Weights of a small transformer language model.
Size: 14 layers, width 128, 4 heads of 32 (2 for keys and values), MLP 256 SwiGLU, vocabulary 4905, 3.35M parameters.
Training: 215M tokens, 6550 steps.
Each number is 500 + 50 x the weight over the matrix's rms, rounded and kept within 0 to 999. Layers, rows and columns count from 0. Numbers have three digits each.

# layer 2 MLP down (transposed), 256x128, rms 0.207, rows 221-255, columns 0-63
442440442517481569509419530547535465469475533547631463444481545514530455521422517611424648500592532441520494530526591494549474632534470476388549567542538472488458456531426402575505534514485361
451500548469504405570431647510512477522510425541495492451467468585486426437469493508555464470519417500436483428479419361510438436542505481534514491524571508567434525547541503475429542518515559
478490495524481522497520478527453462486490540519504485601489532513496493497496472481476516499528452520481505503502523483509530472482473450484473501481534483515482485538561509493502470497515497
505522501491496526522511449535455519466473507481484503500481486523478474510486559483504509455479486475457487479498523502461479473507491432481496519525478513511498500533484498512510475529486476
445421498572477462481528578534460467546376517520479497463485495573502480440518451409506497416516538447564459496520471466466464605529482492536441552522517584513428558484459592581540561548568540
491528434468538480455488614446494539565510454566419598523469471454512601427448503494553398557515481465437389530623502544562601465517397442440429531459499493496498449518451606609474527521507521
450448492420439419557367553525532471520642476519538456497483494580462523500467556598450465492508595441472471536476497539479529452521478526559527492535454490476559408486559500453413563420493466
643548509511502430537414465468534516476549407467547555602477556485423499474449488524434504540504517515496531508509533508510561617488482498461572533541407528611508530516603512416479470533447516
451473473495499545518449488476502518516537556472555500500566516458505499486566507510445584504441522472550486523514526544565642537504555580517512492486551497493582484461476540435473448418500538
537501495539462488551471447414538466585473616543505524535453505500457494446511497401448516561448563507509430454610517578486452468447473445535530456424530644475496485484512497561418525460499491
460500362497473444483575528485516528477492489393530530514515490471558553415571501524413393590357452491491504518394520597340522572467470419611627532520500509515496520527493511495470553557444490
515485512448538536569557493509524453472490462483488591458486500519422500562506462487538503427494506490452504493537501489508529540504478449466490491515495521549493524506433524455492496518523461
545627496330419581438500576530471501511498597431479610478506523545515507505477512361442438541416434371459495394411429423447426518466539386433502411512559416531463545554514590508533527491515486
459470503530528468563520457595490378522470571469570469469536445605517471476514577473502488524513656498478471511540559516490309688600527515510519557535461554561418485479587504498513477502543510
517538471538530479514485554504506538504469533528493534530477537530462492528519501476566536530472534502444546506547504503507598481510459478488513458483531492471536519457509480480461496469542535
479490567469516465521414428427454533464509529594437513587471428583533470459439545352577467548339578488445395589479625375425395352478471478469570511486442374421395544541448446607481532474529474
499469502508482494493470515507496526492524524518524484489493498498511481518508499521501478550477514496485496520494537511505552465511518486489501529483487470449501528495493512481478529472510490
524527522423514453539527510513559527501494537507444490502464517505429468485495467531502538532501534567383520532501509389533523481473489549447531520494504519431476462467479521504445519516473501
564442585469468411514466626570487474541342639544585601527447536520457539525465454495544428497593452396421518382498533453606460543510555499510471555377484535509413533454501515507503502617492519
542463541529496433670437514347552538548529482530489450369503517553439562474451503515603544454468501535532468561530455615553465472574479529408518517563419522451460479488502494461501534451398559
555513500492482511552498494482529483469468486485521495501466501488452515494507550475454531451464482471550520437489570505421573553523545489461528431449461460501466529488458487446543486471500562
443592554571471495471483471544542491519504542623562441445439505623540539552491539485497576462505494422541521495428519615488524459466505536518502517526458606513375455490598561547427491484494518
496437535450500495466461488522532490524505593519540458547528449469453560537537494548407475477510474516505490473425490421489513533480506524519504471509521479515383457507480458531481496489577510
524516481507486517494456534531502505469540477510476474514541496509478523510435508493534495570463508588505531497478458544486520491461541479513492482498476555545506485498510493456470471517455461
589471458535509441494469454502466527604482531555395463464485519493565418579630515447538565487500447499492543434424468508444473471497528446556501535408517574483409484504586529483474482478446555
488454467380497574355387538533510533511519513518353486322542516430501455563443434625365633531430540472492543585491611546520461514489500549557395513522483568448565453524591468483464461480441503
475495480514512585538436493589609440565488450513500589452422493444491487456524457549531621540490453447531509559590549600472490473594485492519495514525530552568539479467504456435610505491399474
506474513505506498504494496494498496490495507492517503511477521494495504515494489511511505511518512495499500509505507493503503502484500513513514493513515498505492498502491494498490503499505489
530554282596439519557486499605526506517371471447565551500491507518627627532514546471629532606462484348525490496409441501403507607461394498501498503468503627543415472447493587662444560511670579
479360433509555619572580517494532562583377427428584485546460468434501547628543530492404483426532416463479487591415451506604387600534499507545475530434456557470522501498491490552503482497566503
520537487465487486462514535526530496521536532493527492475465488475467535477529476472505480526511502479561540504524483531526531463508493538551519498534492488518519504487514491458503491511507463
440493511668511539487524449573545493516414479635419525572532473536480410590493494470443470549405477575481528628480486566484507404497520448597502494420397534366549591496475465514539578487554514
564557604353635551568406466448560517469518463503464514440554478431443403500491540462482469444506570497401470510510486591392560519526436548429519537483493541452537445499496502468530420493464479
522498496422492612516454480511520541394521511545553504511526489483517454545419413567460574579435554532498418507533569613560453591505442520450488524564486533369514527516490516492514470506447448
441543462510546583525593485498508521488594496379444445529457561460462387542462476501517396542529633538532469433483613594554529500523457480483465461542447445463538469549594603388477503428447440
# layer 2 MLP gate, 256x128, rms 0.153, rows 222-255, columns 0-63
446515523452451428512470605523601481516475483537457458468443516579473434371532499560513462469516446448473516530510458412538466402451474498548577521536512532567419501521522457498510621420485482
531488481511508489510497466505512406508483517518505513533497503556511521486480501542520520598433518520519429441486493533476538500558440478543567513452490494497493465536544540527451562502536536
466495460475536496511512521494487458469520524505515530491575498443505555543498494501501530529463522544523470541485516500498483499466508518471522410500490493482450533505484490535494489493511550
490522448557437517504448549550617526549529513515474470480420474604491558420510456432471503492502531463476382536477451587485458381459435401552436443556501567590503545464487446449512482431593571
463614482490479471477558564610526538590431441492534490487463479505470513485514474536537425588587518459435552495403557502437483462463447477497493461424523494517419535494501511523532500491426492
509536553552432593371610501385452495468435474571428505567463507459571418518446419475593518468577488555555461437518465505477571530519588474441428475397539388422461588520443476491558499673484448
438445578520496560473555482514529484577557572522460522455611463406563585513488528512534543547423443519603425426477450481496517460550556461570387517500504467446468505484436419571518455406562541
421522596507486480442443445453486533523453454484473437451455431515524550474526482467521405481613456506525533433579475450506450515535497460560470492553489509476539478454508520464548459562499433
528586496534443450496445446506507521596445574506486536569472460457477548442444537464533552507354554493522373515616472588493433475528536476557475430544448618461431575522510494532430531388455482
505606414486415417546545545507494528529399512461592555442512477533493542443570457530417474578503377524518510541451530575337530560422512449517646487497449498515473470503473463510505505509553468
468482508529548538466518513499543486482486468504470483500490494476533543515435519464495505490509509502521495507515539452475455541523513508439534465477436514518503433573484534536485490537480603
487465458487440434568445475484476500339621489556451472506531527507477615455468447480590444562506441491425442512499641496529429576508477540472570448518556492643499527437475487497479528476528492
474431448431530474594553423553525438523422515483537574434592462588491515540483499521458518539470617489490428488540533434497376650447482591492684457560472510545517471489460484477484536522460571
491481561534476508492472494471424530504530474494526449557444527483517543495531502502591510548550563452540477486492511514516546495535400533487457516501520478442514506592520479512546537450495526
412454541579390457468431491579525532595467509438413503446434490440605589581607542491531498512527406392507439495510453510528396462541433402557410589613462482507427592484483489483529576522507572
479497520527512494481512476576499495488514509505485489446486531513476464497521546501445492479513486499479528532480483473532491478511557446472506503503494509525482518498490504520516501507475532
569564534555523514511456598455379467505427456488475548505508498494579497485464490485549421554523584430596535519539531476506459535496437556520503506533488465480468499509527498477518531537594496
495482466530446545526585564471528521435495412566439441498579405525632500534552525483523550536485411481521429510491512538456460491498463529459474519562502504465431424461500501479509548465600530
496515417531467620386507495695479536470451530497505539562547521555584404558526526468419431538502516448351442443484597332448497570466575497569498453428566514551519463555428518556449497572652486
489476554448512519496514520535454537473507493527468499482522462462561492483500517472519514476561504493498551549506507484584453478468469544521471439568531483523487523615469555516559427507593433
460429515566400533494510555486478529586470464523496422573452510602404518576484580553543474399470512474501425520460457491564446436475519512475433477580402488396483485526621459482485545560434369
521504563526472536514505527583510462501480442452420470548480547485451492462463477465527488434509511508409512491466523471515433489450479485447510397479516485561512512502446512518560491561427534
536453502444526497529535477504498518437527537501484499459491466491489525528485459430452525401526479545492506479532493498477495520460550501454530561465504485540454554520426547499504438507472455
525344480504427505542474444453491505420429409603423554449515526521494523529478534461459497502439477518415596566424561494483555491435587520419584539490522536498484480453487442455462509542439474
510529551523548439623582476468452494479633554516574559565524462534475632527513500349540320462574483438444538472582363442456569522517547501387606460507452452572499487504455506461513456530568498
520520487400501592499521449552482594403465456408577518510415420538478467456385412467533569509513485505518512463543480514500414523491515510516515512496573446569470553451504480538589431483560438
497498505510495510488511517513507490510503503503489509524484501497502494493508511501502503509508490494524516487513492509520495501513494525530480507533490507497495499503505483501498485491494497
509501366486429623570501509572519542618487459446601521484511540546578558466413525504554505602433514462529541508486399508445533546526444478465417460463461567504402497504590609708503570433595578
496503576561516458497548519505539470558433562496380522509427448475492564390484446476523544562450541424517552442466548458506552389551411500472489524588579546442477365515540554670491593536476499
487538515527488520537494483558468489497488498452468527486495425547486478488537458512524519488561513438525546497465485494501462497541505516539486589535463504495567440511461512490517446523497494
456571554662497501482471571631569561577432486606480453568464531527468518539538474478382459563410471578530477612423439609494553423478610452633464428460388555458538535524564394467570576497519503
557518522409498585576371489554486496481476644509490456535635477485549470472425449487398486436524426496437505426483466476524479480460510516463483425566539515555405480488401598423456507469523448
506540520516428568496431481467480470504504496543524493499485492495586539499461570548574469616472576466415509447511501465523462538554492465506462493498538491416470434491630482575428503466519446
463495483479542577466576494525513499510601511501446431559440609448455520555513454520561392578604486541604458467441557570567499487538441419487448497577537417466506452482568546431538492528485491
# layer 2 MLP up, 256x128, rms 0.152, rows 222-255, columns 0-63
499429502553493445547506542446348535483435517492576478614495453436531498532533494485520487525559499517490527389461476501457474520531548504462513482592572444494534588470521495473522422569472519
498508493520512504495467487450459489490462476508483465519466498478487513503483480463545433506536528522515477507464486494492488486520460498501494382481459506500537537450443472499512409494524472
487537516496506478505470511508452488504485473486520457484522548527443503540472592522475473464565511496542534496512496486477485511489458543475519560524523508481524494440500483499503477549496488
514548544500493494476555509499484546497421507515538442475528490485520443568446532521521522370455526498564587430480523375464510607560499435485496509487477568483466485545498556608497568607399467
555489452500585534496496546375486556501529482569403577463458482527498557452379474468552463523480501475427353553598554567568607487541346427482439455433498472541467500551382641683450546545517574
454601521496449550425506524446425501567452490591588531459458489442485440509394419583509490490558540507555412559550472621446562592454474456491555530367477402460478523450546471512450455589563425
522509586468488522469550470521561515609574505556500528408524425414516563454458535556513512556471474463567445463519448476542500537475535495515417545583467490505535516458501450566534435408556509
466588582559469490461429417539488544480471518487516462452433476590491570493584471531446466465571461526587499469594460510523525516568462487577482533509495487481592495454518547434522485507499473
480487547565461439519511501487571483524445590515571524508524522443443462541504501485473534561506456403536519512465455418451590468464472430533500502515508484565509445544523460505530593532519601
539456542619556552483479454540498400505544561539486473563446505496473490498477519451580540483482584505527538517527510459620425518584483445554402512517455570551601517523601627565490477536484537
464452531470552532475537471477551505460531509514478482491485477472485527538436481492530518519534475515527499493516532468486444544498560541454546473508448506541518464578502540558459496516494571
513542502394545559459544583518494491615420525408536557500438466546525401547511517490370523452456503444552540485451371510432588423493546410473461513493541479418441475532516513507515489480487488
536625492515483530464500533449468542528571544471462459557380553485489499497519540606546462478504436526535476518393434569523623355551473457468373530526494438427493491524523553522483447502507497
522574518431574511517503492500423494484524497455493476443548477480520519470499510499473527485529519523469553515534505464530568516563427446480533493509528468514481448464440514507504482514570434
487516511389556498526428440378457509456434532601437504642515473642450441436459481426573477549376560539405441550451591419424512370485515470404647502437475393446475583467465424633425450476463470
500516496529544521464465486516445501508534531509501500537495498522487439500560515525502462507524509509475448497482523489488486477516545504515486513474499502474515526423508518489486540507466495
518494443447519526556536426502487529548515459550504486552464500489435516483460402557518478545464536566508554518479490463555507518496471543515502431519530507448438545508557429494532461578548446
551500560460560444496415490564509471593504641461507564484427573503363550487436469557432454446488538544449550479526514438582513565522546467526536445455524511572482535482480513514534456556424497
485489400476461573527452557495464542524504497532510502517530607512472469524443521609552484472476496472405504529517466569514534522475449553509475551522490500491512534505490543451478534433555514
535433504476520502564483599477594460445498486506524447470517535462473477496497502488466514443423500492535485444530537497499536520552635514476493458486483515488482541491465453534611446459561505
446469507643454493463562514557513510585405517564572464513481463675398462524486576589500556365492487473480524581438524566508515431480559455513452478598446542449470475455554431514472548507500411
453466423500517487455496546481501541509521542546546482470549464483488500518562550547432479557465467503554467568489441517495484491504562478535479601501472548452465480487535401506469543471528450
458469488500544529530525465514501528471550542452544516515467473551458485471469490515534511459527481474491432528507519501525535539563439389466515484533495483529489557493445539540571419478558511
455652538496546493469548538501530426562512548401575440547539519535541462444561474544482497517524528517546431485601465445553497471495466517571419427512460446496493533450463530520560546478574529
435443518478480478500514592565471498538622597468418534390594620365448504648448502503398563414455584479452473537601509484504506570506475450495532468509393590566581460504538467447429460467443516
528480459520503603498462448585528530487433409475527581486445474504467450459438411443527636492439517546537558467546524512514426449548556464494487536523578503542515530536459462528537438521486417
499493509496502487501499472518533535515504489490500504473520509509488518496516485512489516505482495500510493509499492506492494493476482481504509504482509494499495468531507502503503508509492491
548538361612421491575453499552576500431473459552499543527562548528554631518510479506592540571407578398487462487434573510438521556532449499632602456566522589600495422429480549543417610604491500
482385429452438620562558564459490641584561428415595448492531531442485424686486536481328511433545374539421510585429422528608371614594496471539515546411417533496521489529484458485498549481595431
504574543526520526460491517571519520501499501482495481507466481562476510441489441504527521501555511526539564453523481500493505494555456516563457533512499484489522512547463526483473449509548483
486431433377475507488489385459510409510505539402506496477471429561533489465554551513621463495561603501394465296558597368460458475523440519405559524504537485544509509477516454540417413543467474
574527550366553556606394457465475490456468593520468523451608518445520530528436465474376448408476490523404466479488470492511511457504536503434470484490531518494465479503390562436516492431517443
531477519505471563521457486463507467444469489563538499547521520500544502554419516613547553604426580505472372490571516514558460566528470451517481527485509525359465453495603513531518487512461400
459508498545547557520603472513540508438563481463447457531415546452437453577541466503598399567606551551618436450427570531530500513487431435465424535577505416491531460596538589449538416495506441